config.toml
num_hidden_layers = 9
hidden_size = 96
num_attention_heads = 3
num_key_value_heads = 1
head_dim = 32
intermediate_size = 384
vocab_size = 2048
hidden_act = "tanh_gelu"
norm = "layernorm"
norm_place = "pre"
norm_eps = 1e-06
positions = "learned"
qk_norm = false
attn_scale = 0.177
bias = "all"
tie_word_embeddings = true
parallel_block = false
extras = ["capped logits"]
init = "normal"
init_std_qkv = 0.0237
init_std_o = 0.00559
init_std_up = 0.0237
init_std_down = 0.00559
optimizer = "muon_variant"
learning_rate = 0.0104
lr_mult_o = 1.62
beta1 = 0.93
lr_head = 0.0139
warmup_steps = 200
schedule = "wsd"
decay_fraction = 0.829
decay_shape = "linear"
final_lr_fraction = 0.1
batch_tokens = 32768
max_seq_len = 1024
doc_mask = false
train_tokens = 144200000
max_steps = 4401
dataset = "wikipedia_en"
Each number is 128 + 24 x the weight over its row's rms, rounded and kept within 0 to 255. Layers, rows and columns count from 0. Numbers have three digits each. The size before them is the row's rms in percent of the matrix's.

# down: layer 6 MLP down (transposed), 384x96, rms 0.0483, rows 158-286, columns 48-95
# up: layer 6 MLP up, 384x96, rms 0.187, rows 159-286, columns 48-95
down158 082:102138151187106118127126109116105125173169142160180156112109124051118097126134161127095106127114145122109107145122117101112144096151140141133083
up159 110:151069114143117112132098103112120114125162109117090130135113154137148123132126147155142118110140114148139179142125089143127093081136114124131128
down159 117:094146174108136153117156130148156120168148130136131161132141100121129132111124112101123168128084122076128084156102127108157153133149105150110135
up160 089:123135111166179112158090117131143120094179161133110142127133126120145112162099100159141072102111123112138164127155124152115161160133131132158154
down160 083:082127086127119133129162130147122137164180126110149100115119121099108153161110140160069106160135179142073121104168084139113141144142109116153135
up161 096:097113137149135117087149064137186111140129106121127096143102131091118170205111108113119115123125136140125170114094124127102119159119112144101145
down161 103:157137119106144123147151181140138129121103150102144142133127156123114135084131116145138150150154115102113118189144118147099145088097091169079138
up162 099:152110089159127121111104113154106149110107099128084131171170144113157134129122103155134114151120124122112085137115094128151180087091090148166136
down162 095:139158132113136140122132182122096120144122084127127084128141159124108143143173153136122160124125134159138177102136135056120116143151089138122100
up163 093:168136113161102121085166128130118141146138112120143138148156097101121109140111119106103105128134112153120152144122163122097116069125102159148132
down163 102:140140184115135137140125155116132137149104138113101159064134164123143142101109195109151123160126158115139124116068135141182138153123141084127161
up164 111:131135172133141135130144156101159157070105142072131114140145124132173125112112127145137168134145100121134131134085099140137101140097118143089117
down164 113:130107084095128128149137175145160159163119126137096123084101130157115145172112162116114121121135150149082151107090141119119101122164101124168141
up165 091:128097088135120158095119134107106131135143144160126098154128120143132144153110133114173176162122120119120167091136101172172150110099106118109183
down165 101:101123113125147125130137170168124123173155107184125148122173133108113155128152140127086114089134141193120094111127147150110119135117121111105128
up166 133:147099093134158100114132154145091114094084123172134159146150118115139102110089122112133164132132095100133160156104142122111102103110129127164120
down166 118:160153145167127133150122139113185127147137144129144132110140120103123126141125118107156126072102127124139117134116170149122134113142124126081109
up167 095:130137104170108161127105131084120133101125095150132097098116075070140165110107157151133117130086163108138183148127141138115115133126112098118152
down167 098:140108119127141134092182097166115139123140179126124155092138133165189104140098120128143151123136112159130082145139118147160151130149125116109098
up168 097:120102134127183119083169120139140167112107123083135092145157114113131116128120138092168182097120110132127129113090156136074100117137090140144153
down168 097:141090086136117140113152174122133091169121140147128131110109126079138097190125153135124139132107135138113129129080183116103140144112130106088153
up169 099:148139096134117089144127104114127113148092168136137141109161157162103177166095124101138177124119074131154084106113117169123124162113124183145166
down169 098:123125135155071109138151133134127147090157138153090160145118112178152117144121159168078087141135135127091114146122130115118152152137126130162130
up170 086:121179162198134156141117137104113097157080081150125120107139115108152094129103127164146108099140100137146113136122142139122100131145165153092174
down170 082:137099158084121071090087128154125120104140140114148168136154187131125144134085138134133172117099128158135145118152100114129114108113130139124121
up171 102:154108159114120143123131137123123141156096100142124120130108121093163130156105150152123088155107119101145108146120154108106147075108123152138073
down171 091:117144147137138124147151129092113136113122128104139168120107122128118183157102149110150110113144125106107159127143133126155105119052103130123110
up172 111:135099148152112108132111138137090094156156140133151104118075123110111111133133097130154155096158096158118144098104137118126133116115160206123130
down172 111:127137158140129121152104138166104107133111142106089120146130112160147132106153189126101099128147138128125157119137082135128101134169147101078137
up173 102:119095102150188152147097111102107135107135129152133117151132129132157142146101191133093134097124090111103111147097121138135138145105125091156088
down173 107:136095132117101126147102085109143101162150174103078151102116143106093118129146129192140112083123188126144075127117113173130136107113172142149162
up174 085:133110111117106130104133092098131074118152139123096068164108139094113119119120133097138094129097143140146133171112160101135176156111149131175140
down174 070:116113122099143095106150118123100127147142058126151143098115164115139185119096142127134114154164133152094178087151115092121116137156136099113156
up175 097:073145138102107169134136116098143158163129102120139118134131156143175124117147160096167112098097110107121148195145111098113129113124148143145108
down175 101:123161150095135107141144120141107119081138128149122101141099154106107118107097110139144158150140129109164144105169178160138148129125090116155117
up176 097:126116104119110151144103172094116200153123113105131091078134149159122109150130118126128096140150153146105145162121130152078118112120136130103154
down176 095:149121149085181119108144133138138160122119144165128173092146102146119129091116192097149130103122123142121092144108162116168119130142124102102140
up177 101:145095148128163108107144064101109149103153136138101146142142115099167118128172154127138143137089130143123118147139116132111115105123151147133156
down177 105:136178156175171132119066144116177132157173088119144144109103119120078124103121147094095144163159141116153117100128131123121153150137123128112109
up178 100:159115106118141124130164157145139132148160088151144107129147139170105138087112121098093142139087104128117134083117131115121131140134114130134113
down178 112:108106114122055159132121117128065142115162151144151112150125121141118160130079133123137129155131122152109131123143096137078108157125120143121116
up179 099:130103098156094168117123185100106107104140112135109102170106151100194134122100148141117097105112132156139170125101182102133113143116117119108134
down179 099:117127060135127164127134127125112170126163123095119158079139091131100115148131128112118136160139114137094099116129149136121143131109151118129151
up180 109:126129108150146117126071094116103144129146133154075138127130149126145075132146157144151135090122162132104155111119087119157161125157146181143121
down180 101:155108148125127143141119150139162123119156135193141129120153122084118153075075130124112169128124107146119134096087105114156122113105131143126171
up181 110:149104093116158104160114147085136118140105108089080153131119080118164126138095125136130109131119111105151119143138150125128140131118187150176157
down181 116:074141117138163138147126071111087127135137132108127114125148120081136162129109143123122139137132137113108152126109165160133195101142133129117134
up182 105:173099055134180112128129182104142162118138152162134151100099132149117143110125112118142129148084138089107130136150148113128115139072151153120132
down182 111:106128085100101104135129125161135163144114112096129127132139136141144116165124126146134086164159099140108159130180115145134151119126088161093108
up183 117:163132156133122119143145115104118123089132140101109121130158182102117130186120091137111167100108094120139151127124114172130114084116083187107129
down183 108:110147101125092161156117150115138138097141120141140150120122118203122130119146154147105138179153134140105130098139125072137142147154147094122103
up184 110:102090133113132122158138122090076178165146159136140102132146157106129096115125103132139122106142121150164133121158105079148089090142118130149155
down184 120:150089125137118169106145121177120087139126087105120110088104123128179128129116122145126144128109115083104162149140168158111162164123157103068105
up185 110:116100140132157132100116113133112108178101108153102123153153113151154112158127117059133144108143109128151135110175161171136063133127135145119164
down185 114:135105116116124099127160174110123125089168134154105093112139138065097132147149113062137152143113142164136120168071174116139158110094126137114127
up186 085:164097093173155140167106172159128100124080131117132111137114122120093094106140115127133123123079120158156115153140110126132147155104152142116145
down186 076:133135151110146153153126124090148092096148096142148177122152126161128143092106142142128082109140126106132103141131100110106117168172126127107175
up187 077:088173090140107076141124130145130114090124121125119113133109157152114113155106150106149184188128152162159128100138130080082135108123119098141139
down187 076:146152104133123135129155160144124094128136118144162175110138094161153116090099160110108098115162148146132082133169059119128132126150162117132112
up188 099:161120130146118100082114142094115123174140096127110104113099170136144126135130114138126124088101080076168153134160164126122135105104150177138136
down188 112:116114085153078142138110170124131133146120096135096160160123127132171114091162126124097089113144131083157139117168097111116135134123156113162127
up189 108:128080189142136139084129133125117077160148156093136085082155132184078137149169135154152149112165126141129102133144117114161115149100090141136123
down189 107:092118117136149090095139115140108168134155133150125162109111100164126168170106121121126102131161129168140094161140131114097137134103127089087124
up190 108:112133100094132114143159126123124096099144102118162145112141111153161067130162146138157120094135112150151123113170149118154112154125109118121144
down190 088:080131128143109161135109143142122155134091118124075088172140139166101166176162139163125093153141159143092144113120146179117161152120137150141120
up191 105:136128123147118102122128071103130144134123150131098110131151103175143095170127121112116092153097135136168109125141122105105137126130151136102114
down191 109:123138078175162139178090129101146100172160143139106125149112151167147131108152187113091096087119136094090111142130097119154151127130127116120170
up192 115:128093139119133099124101131135146104144156092116181133134147133128128122123068066140128143172143118140088130117141125138152148103096146139142127
down192 113:089120105082123134141108165133138107117164085100120156153155093104137120118145108143123126139140128151124109145151162121136133137141178132142117
up193 094:149125099127153167121141150113117140105102119085203156114130127154134124144072173089116159118160092126127152140132103090101122128163111138135113
down193 085:145112164157160114106107094124163114135110137178129147145119138143153106114110154125109188124096065131113094121149131162153124136116105127148152
up194 122:110137110092141168098178124102115102122128114103116071118159115100103124133164165131162172097133120117116135141141147141100127141173112120145130
down194 121:112120155103138134108123157147061134121120129118145119155147107154128146116151145113126085164177122147087142166122144141121139160160129116075120
up195 095:138130146099112156140140111089102085168169109104122149119132132178093137167106119109199176091120100122154116155128123131120119133103112141142130
down195 109:155120142131121124147153097191132087087104106164128141114133129125144165109130098150127143125158139107124171151137163153143135121144156140130103
up196 109:113149115125142139116159075128139086129122153112120080141116090152102106167127171136134130154145146163059150135132133099136112092107131163124128
down196 126:140094122108128050136108133089163131109134131157143154116148097060129126104135124125170156124081135154170129123101136122137112123132104158121124
up197 111:094098125151171160122158076134146124189125094131164165109138119120122119140182118123169098125118108124178123118102119164125144113120093161122136
down197 125:165117090140067152127106132100139113121164147124115110088133107164117108163115125142148171129097140188070130123135104121109147093131112143093162
up198 111:127100071143091185091124125117120144100149109133104118134102142126135152148135078147123108150140127112106129118149121118122100171088137130152080
down198 109:144136107127108108116142112167148136116148162166111157129182114134117143135106075111148132138172118122135178140130112109154118118113130117130148
up199 108:147115093145164066148094160099156147115148149115159170125109130097144143152139124127100130155136115084157133173139143109113098119166097162157126
down199 107:165141102116145137091141165134116163137128149093116114142096147096146079119135150099144124165131174157127136082139133172189163090119116148093134
up200 102:151109094130145153130159114106168165127105118065118146120077110107152111129094153120108147126136155125154094124110121085170120141112133131085118
down200 092:143101095120123114148159131152111121185148140124102157125122104190135130142149092150139078098134151145112124147136121133096173143097126111161110
up201 104:093122115110147123079167131146134157111105158107124110115164162159122117105095146131148109104130105138127136143098119130176078128103112136157162
down201 103:109137143118124140132141134154074112100109166182132128124138140166180163136124146150144144113139095145093124097138096098173066121131101106104092
up202 102:118160130065139126136118073119135100112093135155089109119147170123143100121149139132124110119155148100141142162119098173125107119121111128116174
down202 107:110103115162120068130127113145158124087107126145117155120096111114085139179127077146124108132079131104104105114121131165171136141090152103164108
up203 096:156141132128120108129071140114109124154144120119136094080132142120124038177102121167146130136129139068165158082138137118138130137116140131146141
down203 086:129161094130121163106130125119083139081146122088121122137097063150126123096124117116128072126146151130151131106117138106128102156173138130127156
up204 101:132117145174125097161165116149117120122102144150112123094087103120126096155158125154115078149112105096140112119123114150127152148124141176145143
down204 095:118110074140151130105089118074150115111118123132180110157113159098090114099118170133115153082114154127149117099133133121124128091130109132126120
up205 087:161161156141143124066117143120092140151111135096119114139146155123113116105138147093129108124127151154148129172115148128126129136131150114111166
down205 082:093104170134125126174101120190132108133116167173128150138171087135137157112126095137146133148126080114143130129146130152120148095132113087106110
up206 097:136158073148157106152109118134135094076122125164140146164153104146106146121116138136158151113149117111180143132133140090109113173100169175122152
down206 079:149125110137127136118134120144098145134130136144114116165148140077144118097094106139136092134083122101120115127099129111120114138167102124167117
up207 129:131117141139118127114161096175139132171156142126127052128110144108130137123110135095148121146123162118167126123151085139145117117107136094167150
down207 124:111123108089158159146135129109120111161145148147121114152077141180095119125138096156156113103126102161065112108118142135124107163087117157143164
up208 107:116117188132193117115142144115134127117175096090094142132121118169140132112114165127100138134136120091152161062149101094129131108130155145129162
down208 088:117144075048099112139143125154076096134112098107108078148152132125151132124157093122106131131130124123147142145139108145138150125136092113152141
up209 102:077092078136138123156113163140137159110134120116111080160115082163141153138139137135136160145140140170134126137120151125149115136113108146120124
down209 104:111139106111148098139116180117132142122130123130064102149103150095088084130111159134134147104130118145060113092143172117118153108102174092127133
up210 116:107124079112098142127108132152132163169107121143178139115157096151116147104120142174107097090102141144131142118128140081137113155137125147160086
down210 126:143139122148150121139065129107154120132107111147132131116132143141111123143104120139082121090120099100132136131105109126104121122093116151140147
up211 098:145149164114090132124143148107131119100112099163095144127139119132128106119123173166128142129145152102087141164154076093133145152077108123141147
down211 108:111101086148167156100134117168094137137146116148124119101112083154137130109132112139111143136121115129170144092128176154099123087114146141119112
up212 109:106105117168118160131119133152142096177125135126123131180143112132121135174136153128170086152198065111130085131105132129174121148106123108129121
down212 103:138131118127076136167128137147142167142125136090108098162119070137119095155168123084129171128110132168101081132136123123114154112076131162082150
up213 097:113139154096145111126144150164134141187074106109134137162092122140103152086111126135123083113129121117155144095143109096171113141111104151139091
down213 100:089101092163104122112141109137126117129124133159124071124142123131079093167125147130121162139104087124108159111140104150112102166156163113138155
up214 100:134123142123115121111132093148096162185138123154132123125108060097162118148132105094161162130115106096127163114155084140160159110147141171113139
down214 094:083141164086142136126141175126118130169146111123135150143164134053128131124153101096101137153130131166169141148171124114095128088132104126130151
up215 090:096109124159164159135148141125115164094090156115112145135163111130124168105137125142125117137125080143098136160123152147134160131119124081142137
down215 091:152120073123112111147133146157097145129158105143133167102111129129136113162135067106145121102140154129137078116127119111117127146117155146117125
up216 097:152066112164137089135114139150132140111106079145130090123119151128092133146116133072158148173092133145091153158140105107140095165128133093153141
down216 102:129105126107160150106147144109148149139154160086131142109110139120144143125082114116121098083141145106158152094122137140097151126155113115141128
up217 094:117066143104083134105109161144108134148150079126160156110153131172148135160099101142152112112118151119112129135144121135121132143131140116162151
down217 096:140104118114134117150095141138077159146097140180106091096103152075115145132163152111128136166125095100129132124101174117116141107110136141095086
up218 095:122090123150126142126162093159126122090102159169132124166110117118114126141168121083168072131127145112142124100154123113117117115131127159139073
down218 094:134125127146166078122138114145122118164122163107141109103129092082145131137120158114134078118144148135127106146134128140142132122151110084121172
up219 109:160135124138107115107150106100119119112152138114102113083108154146169104131104100119139147166145131144096139082126167133158107139134098123147123
down219 109:126105173149112117112133177189129137093144093147152122150103129103113112119122150131134121137174089080144127127108136097127111132126122115119144
up220 101:110119133098152125139135106108175162141138111093088147154093110158135095117149127129177137174109103149159123141095072134123152167151117119140162
down220 112:121144135119137143139090144115140096118120122103129121118126143149134153108054160110085124141127128080139187128160134098095127104133134131124082
up221 087:109090198108156136177135123114128182134147153084132111165098143114153082111143137095090138159131097132159118120110132152144137118079147098125112
down221 100:156132097149138117142104098125140112170138132172123135129126091175139149121083070131099130072119147127134113131137155149148158139132127125129089
up222 095:104112133117166098159106124098146128123127143169120111113115172161098099150122142107127128112134098134113119139132164141144150127133113142162105
down222 071:130162131094103169126140101114128084122160093093137123139138146170174125078121131131109131119164132156098137148161098112117099143166121173092089
up223 109:155113143095138140125153123121156104119124133136133122094149128113178084160098142103119152123101140140107146144162150160139106112093142098139137
down223 112:112095125122136153129089158148118165126104098115127146140137114165108098118100167123122122095140121114104138069134122146099158111129181162124125
up224 084:165129134151071145115149128130148132147129121105131126142124132126123198152162184106149139128133146107119102138111124097129145126092111136153129
down224 074:142151137064121092146150072126152132078130095123136153095136138174159166179166146129107132114138136163112111096132123135142138119180127132115119
up225 113:155155109096106135088120098106146163127130130202079141123143146112144115133127132137096107112130126075085143114133087075145151094128116152134126
down225 117:105135143104161135116116157153084103148093140101150091108128150158109127120146091142116151120099137125112171125111155125159146114146145130100119
up226 106:156156123150152091137106087131126119084131084150112141124093160165144141167127135116156143131142056158148139074156155139145089168098130120126116
down226 098:149133063129107155135152127142109133133111122113113061112181141092160126102103102159118146138095145145113108117135119148117167129119151123162073
up227 077:156115132131089114154160107083176145174122140100114119153132089119143149129171129127135158124161157125104115083121183163124147091108115126110116
down227 081:120181115085116107127141137132098118082124124123163130096158131168192155123123084146090119158129127121138114136145118133065094135166138123107108
up228 112:158143081137120111115072140083168134129116130147136110097163154154164084141107138150148111125110145093176166152116153066104085101161120128162139
down228 134:132133101117126145145083137155111154108134129149102180173137152124135107118139115175144136055116141128108105134152121146137174083107121128129111
up229 111:156122153153113174108140139130112104101098127111129134115160100111131146133170124113105164107132091096156168121122131126128098105155140114107106
down229 109:133097079135092130146090156102142143151111104121144106139121142140110106154119147100146109148134126151105091103159124140160133135143119129145127
up230 109:152108117149106096147102143141137117160124110127125147116150132119081076154118133183102127102118117158160157111115123121142116149137134127176115
down230 108:151136171128089145124133157156110074115124148178125162133143131107093134131135129144152136137078179169149129146092109159110107111123127112110103
up231 079:140142138134092115149079143094069137106110127118146155138151109135122125105130141106156159149126116044147125100112151150133111122122083152123124
down231 082:114142165130156124096121092117147105130131186121151165144135136102157131097122117156077118119085163110133101160141094131140093096089156122130115
up232 088:093183130167108170137133104116137160144144106151072088142126136113077108147116124120146100149139101167132131126129058097104145118152137087148148
down232 082:133123163130129120145133133115103154074101173131113119103118136145150181133097138147145150109125153101117111141050150122078141140142155143139120
up233 109:133097116115128136123187111125170120142116115133148127148117128093133092131142138159170138089133158126116089173130109150127119141121142131121128
down233 095:082149119115132160090154112102133123122133112110122120159142132120109151143158137140165130180132091105105187107179147126112111115130142113116105
up234 099:120115089105151121137149133108097155108139104139109122125132161133161158150105117161087088111106166109148208169126120120099119127142140120140146
down234 111:120160130137153148142144128111122168177125105117121124162104112118114144081146129133141095122116127153167126124121170141119138080131150132112147
up235 092:108154150153137131122139134128115132063110121074095137142157145098108107152090103116136140113130101118108142108119112146120148195114130073162158
down235 079:126135125137110123127153117114138154173114163149151162141080068118174166112143155136137124131112123117162145099143103074095107147142111146114143
up236 101:127140116100128109087132118084163141142105116147083110163153161102117115109155102125165134115102151138153120088119173099175142098134117159129099
down236 098:138082152137110095155113134130117114124161142108140136069127144086103176121116149160105150169139112141145134141091128133097107178138130127158098
up237 084:111138181104159138060129113138134118136138109118124123108077155106170119108096100128141125096082113106135115125111121128160147148143110147145118
down237 075:174183102110112134114135136095114119115145139153104131106125098167122135089117093131124116109123110133123141121143122069110117158135142154138118
up238 098:103117122159125142131147106102116126151114156100116126120145136133114181186087142172139116116167140104148149138122132104119093131105118105096130
down238 095:120128133136120113119089158134146140121134111156173156119167132079172110100095098107148141105164155136170124126163128116102139112136163130160093
up239 094:110084111132152142119101087068095146132118129125144094141139108100143120133127087142147146128186109103108154095100138131149110143111109145115119
down239 082:144121166106098115120093117091145152152104138117141151119155196112121148126100126112133137122101104117164173123162107141106056126124085147112128
up240 100:124179090151175100135090117085104154164201128105088113125095141117136116096120123100145114092134100110144184133161098112137130123106139141138122
down240 089:087084147165110141107143141125130108065149158125122107098123113114140167151123134120129135143158137149148103119123138136161106152125118137183112
up241 102:111117097136139072131127105114152147178095165129171134123114137138099118130086121105145140185112117107128140144079140105093148141111168147136089
down241 095:137115172150126119121115120132138124114140162166131137126118154089105197168081103126135158149126132132130126122113110138150124153131158122117137
up242 092:117146118163101124141147137132091158143105132115134162126146141135093129161118162111135121120099100119179138163142132124133143087140101123157121
down242 096:173125161131107126172121068143116149117131153153109119151138152154136124127118118168149117124135176148151142118123096117129123162149135124154114
up243 098:113147130143174123104144100143148169083129139146111149089107134129140120119119138104109143077078105133113149113162164144139099148148131119155124
down243 084:125117102095105108111105162151113151110170146109118082128130107155139147133153092132123101150162107157132116163087172149109123134136157167108096
up244 111:118143070157089081094100153123121131157110093125119133118154169144159115174124094122102112148092111154125140127118161097119151128106142134133124
down244 122:103095117127135128138110166121153146113172120156098126088170143127129135101086118162110145125182176082156133155148086162116145174146117123117165
up245 077:141149134137111147088123144135098162160167133143137156067101092160122077107138115179138134147106098124127090151142117141123133091157125103134134
down245 075:145170121093159130127137131203097116151136141135068164135142151129139141133163162139123101119129145147109117131117112109096109103101123116116117
up246 106:133119167135089082132136102144094134151120111103144126130116195109145103132108119189126128137136127149131138083172101159143124122089129151114168
down246 109:165154149163165148164135199121141114183150118193144123125116077155132103117167109140109110123128163139145128153097144139120126122145130145131118
up247 094:103126122117109154102176125131066079107140138108164102105103118127140177116125143128163144114125102126118125103165120112112115109167134147138145
down247 096:123126146134099142174122117142120135149166158096097120136131143128097114170156118117091091070105120131093089125104079147104141145115133136128158
up248 106:139142104148123114133137091114097118096117141142111117150173119129070153111155105144106146105108126141142105145111099152124153098110124108128154
down248 099:113087126136155142133117143115152102116131119106130108142143136124141101129121127149142113159153159117134176125110126138115138128161170129149100
up249 098:109135141122124119126137131127102108116110119100158106161142153165098124168101163125143096108096137155116129126135178144100114089107113092113170
down249 104:142140167143159114144114135150135168157122173128100137162092194133081111141124106118147094087119124126111109135126147113143152083086082131134149
up250 082:139178153181116101140121151122115131117127122163118149108152153138069133094143086134158128140104170138158140115131097124144182121144173107111138
down250 087:100116156133150127099145069139138137113096097116155122183127079154150144131141152130111125119141134070145121141137072143094134124080086152152130
up251 084:081087121145081101109181137115086151122096097135141158142147128136131137120128135100133148143181137100160098148107150146135114085115153168114103
down251 085:185161118089127124162119140151114160178122131089117158113153127093185128119123110133122089157160084142081109124156135123131133097114120103147128
up252 085:146135118136122118100085136122126114158102130103140137178091137098129129138138123135140112132138135121111159153155107089164123120101114133135178
down252 076:145135121143156122124161101113107076113114141116103157122132137156156103124113178144147119122114124131131125097124093179130105138157105120136138
up253 107:114111120141118147127120159094127137105149084115093087114171130109140076147117108121127136100143119147136108135085133099142151131062102139134161
down253 112:105072083140117114123143102130122144139111148166137079156112130111150189107131153136166148176120119132154122076146109157144098159129130126114177
up254 108:169139136148169147089144150079110125159115114116105139114121164125107082116134163157157148121117126137148147126103111122127110136116142113130109
down254 106:124105115110111100143125129167133177193115101085134070148112103160109147140128091137096119128128140144163106128152128148136111175147146113120129
up255 106:151155138106078108116149143118116132082133107086140150120128109155153131147111122096176119156142154141119160160135108087104097072127159137123102
down255 115:134116146141121169141150176089069096147107129129108170128110119171109106167123106122097147110113180064132110182133145109127070150131135120129146
up256 087:105122113075124115136100121119130128124109156108117087167137129094132092105132105147116155163153126107107146139116129140105093145084163112111133
down256 076:129134153127132095133134108134148108127114136125167184098131109103148145143095163112125131165140138170104099111140078127143143099135111134123108
up257 104:148155110103112169151172116100129152120123131110117115145157142127135082172149124149144121134157159099128113152099132116153159136127107129143109
down257 115:094079125170119139140074157106139118124134111118124093150121132125114170108134150104162128114126091119132120114180128164113126155143133129066144
up258 101:103075104129141144145156095200139119134116131126139148133157122112104108129117084148141087161118108134124165143100110142166157123138131092144113
down258 087:138117165085167162177124106098108141151131116139117118157081097138096151084102136111133135162110116132116133108097119109157120127128124141143149
up259 102:158142151177137132169098086092126130143103113089105101129124142135119121138155148132146136126100151113116144099135128107130116138118098166116114
down259 099:135169104098105123106162111134086125165104152083108142130119134130118067121099088148101103115148129128128122114122131156110125135101174104136117
up260 087:121124121138174142131134111125144118157114138151142096123113111126155127138123110159109124097118089113111134124119132121224133138093132076122158
down260 082:126128130137118114132069111080174128103133122105161101097098144134134150152115130115152157135134125132100147123118117119108111104136111120104106
up261 081:141128119117092134121136123136171128112091144099111116126168151081100120094097118167118126181160156108152155133172126119109170156130122178135064
down261 086:139142159152111100138112159119147119153158121159134122146131111157113173161141113100165138066110119158137106135109109166096117123106120136176150
up262 109:137119087143119114127091132120144112131114136152124135085133111150139115099112128097130126102091091122130063117107072117118116169096139144163146
down262 105:131101153116091090100123163159104156118127135081117105142115107117096133142153102114145157116108181134118135138103169137124142073151126128120198
up263 117:113122136097147131093134087119112185110117121115136121085106075113154136186153103088126093134110136150171135130111117117139144074146156116130134
down263 119:125138111120103169108169121141127106160120160145103143143147166163096128169139150129105126125129159149082083138159141110128116167089140085149110
up264 093:165131126118164127164139131149092121092111162109143123121152126134156150146082109099142111127151090112138140143147136136138102083131152164159117
down264 085:115115115102109099122121121143140154127132163126152094126152155090120155130155149146123164115107133120126087091148165137102135144107145102075117
up265 112:173137142110086092105146155118118116139129084092140159121151130157148092149131135138131103105098121141120147136179151096061107131178096138122142
down265 106:133144096158124114121158170134080104127181114136129158101097175169074152107105133138090143160174127145097147089122123133140149107124154159126153
up266 104:119158152128133118132100138114115128119065137133121143156110176164135106121116072177100148144185114081155084163133116138117129165109123136152124
down266 104:146109117098121109129115133128134179125194076141170148109165087155124123172096113118192112124159122142128134167149106163118150130144139111088123
up267 075:112147142150149118139140104091153157123106154104141122171129138140149141132120128109134145149098137109113154115134125169116112151153101145175113
down267 084:156173106086134106107140115116134153150121148156104135096112130111092109120095154124145112130111126139112170104139155103116148113149143154149140
up268 101:144112141108154127108114127122148131148068093109115118112172150094115117080100102144130135130138125101171116105151124144129090066136166126133122
down268 102:157148071172101186130137132160094130141161132109129131151086081092145140113114117150126125132128138123108111190162146119134146167129121114112139
up269 119:114095091139134124135120095084135143120140110120150112145153145127139048150145124123119129179125133132084127145134115136157109150171117140146129
down269 132:177162141137132132160138123106094100111090143134113070135125109131126114129125140136091138108107118142126137135053162104140142136187118079157135
up270 094:099189113110154142117150148105166135151068092109167129107133131152109095099127141145188125114110141133134173147110165149100159124155098112131143
down270 090:093109136103126172108159134090121158099135120160119171164136141125091188117130157138159116098108098126124149094180116128082139094117147146130100
up271 081:109130076119085141145156169121110116132110183142167144179135129079101104134134155108122124134152101140155133125156127131126134097136139127137082
down271 070:116125079103153106097147084115132110103129135150127165114130160128171117166125148132096108106121156100124153127109169131119130137163174088126118
up272 095:099156158136104098118130126097124072164103143103126122127133110073159102117080139129157141103130112132141135148119115102147116111170141169129118
down272 091:113131115111118169115123106108102145109165102116122169135134143139092146164138123147137134150143111113119091092135073151110154168079141109130127
up273 115:128143147142113145123149125147160108133123114138135117137158118121154148095151196176149146139110117133112163166112136119124096126145084151098139
down273 127:166083085138124105132126162127095105133126184138105126116140116129183079143146113122108148112135129122109076137167156130155113137113137106127142
up274 085:099155153157092088110140148128093106122153066127130134138113121082143099133137147131113170172107142112178116145155150130095119116095150152145097
down274 082:119154129143166171132136128116115095118114112132136102138139144163112130127123124076136107131130179116131133128117091161126112107150111119143170
up275 096:142145071135145106120158113079128155137135173106138096101151103114129151170072109134138103171106144127132107131154162084160081167162096156122115
down275 101:095103110127144159145100163126132084131171123187127115112142101140122100121141089136108146097154123088141134138109110099153118127117190143161096
up276 087:147117135134121082083138119128132129128146088139126109120155149172095129110141085081102168099130158174143165122135139128129118119142150100120116
down276 080:118130108133143124109168161131097157155110182125153104088107120108139140158115136198115099162121170129091147116112120137132127136153141128153101
up277 101:144155136163119112070113124130099140160154147174106093109105145081138089125168166126132135095120089133117132127125118140152164093098096144171154
down277 097:131155154143166119186118113170166152163106118158100170134111110140098109100129133145132131114121101156115090111143119096109118110101113134107140
up278 100:147117117144160107137155155092136128191119160114159135109119085115159094099096153163135145104117099118080154123100125090155098146165119124149152
down278 089:133122109103117138134155152138101173134130163116133131131122114126173122133112147125141111168132105151104116126129129155160149063124139151121146
up279 104:130127147107153114127147096111143152152161086121141106105111097140111145124100149123136139131080134153176153119092130165138111092144140144128139
down279 107:135142140062112119129137138108119125119137141123139117180115109121121109130100111100187161128170133126118137150143118112116103122159105118136167
up280 093:117116156113145121110149100142072116138084103113184104110174159129108155098152100188114130128136168111105115131138092123149142158146131079125130
down280 087:149088078164132101104115097145122134146106182120138124115163126121162112144151151120145139079090111123138096143134151105128110128083114073145134
up281 101:102140098131152161125180148099107135162108127104107081116132165156165108113111120105114134136102144133139122124128151125093104155079090108107118
down281 098:119140139082159150167093139124126173133126164101102140126130118113124123120115149078118116125146144094099155116085135101116156114096128154120155
up282 091:146115107146112121145126115134094140065152157166119156111130097120143159145097152129114130156134125124160127101137142135097147154103086165154100
down282 103:131139096118123132130087102120135145140098106052134099140110153161129114110176114118134127107104108112150127155108118114102122093090128114122167
up283 083:088116156172104132099122121106140136147125082114134103168155137120127175113117128133083125094110136140110145142125128172128096167099160152110133
down283 076:151202108078118086141141107104122124083105123162127154080113165140139131120112097152103131148135091109108143123153140109094125119118129136161159
up284 107:091111125137154088104153114119132163130110109111082121156115146149135132140181133159077124087097105126125137103154080104129135126150107175100142
down284 117:173133092110091162177135144142132084155124111137128124123113107134093155122128138110120118133143136104126072146154138147104092146111171125158094
up285 114:132115104134124148121122121114106118120136103130108152144131102130170154141089104078136114138158120105110131153126162105146075099101142119128135
down285 123:122117132120158119093170162137167116121162141151132125137137161120108119095134151146124124128126171089152150164141135139118118133167093124176161
up286 079:134114125134145157148051124157171117121152140110085134115098141122138093127111096135145127071152112138154136148122160141131109148135146135138128
down286 075:107136132145148117100173144102132121092154131149170136119116183112129138122113161156122103143157096154125115087164087156165151171123079119111130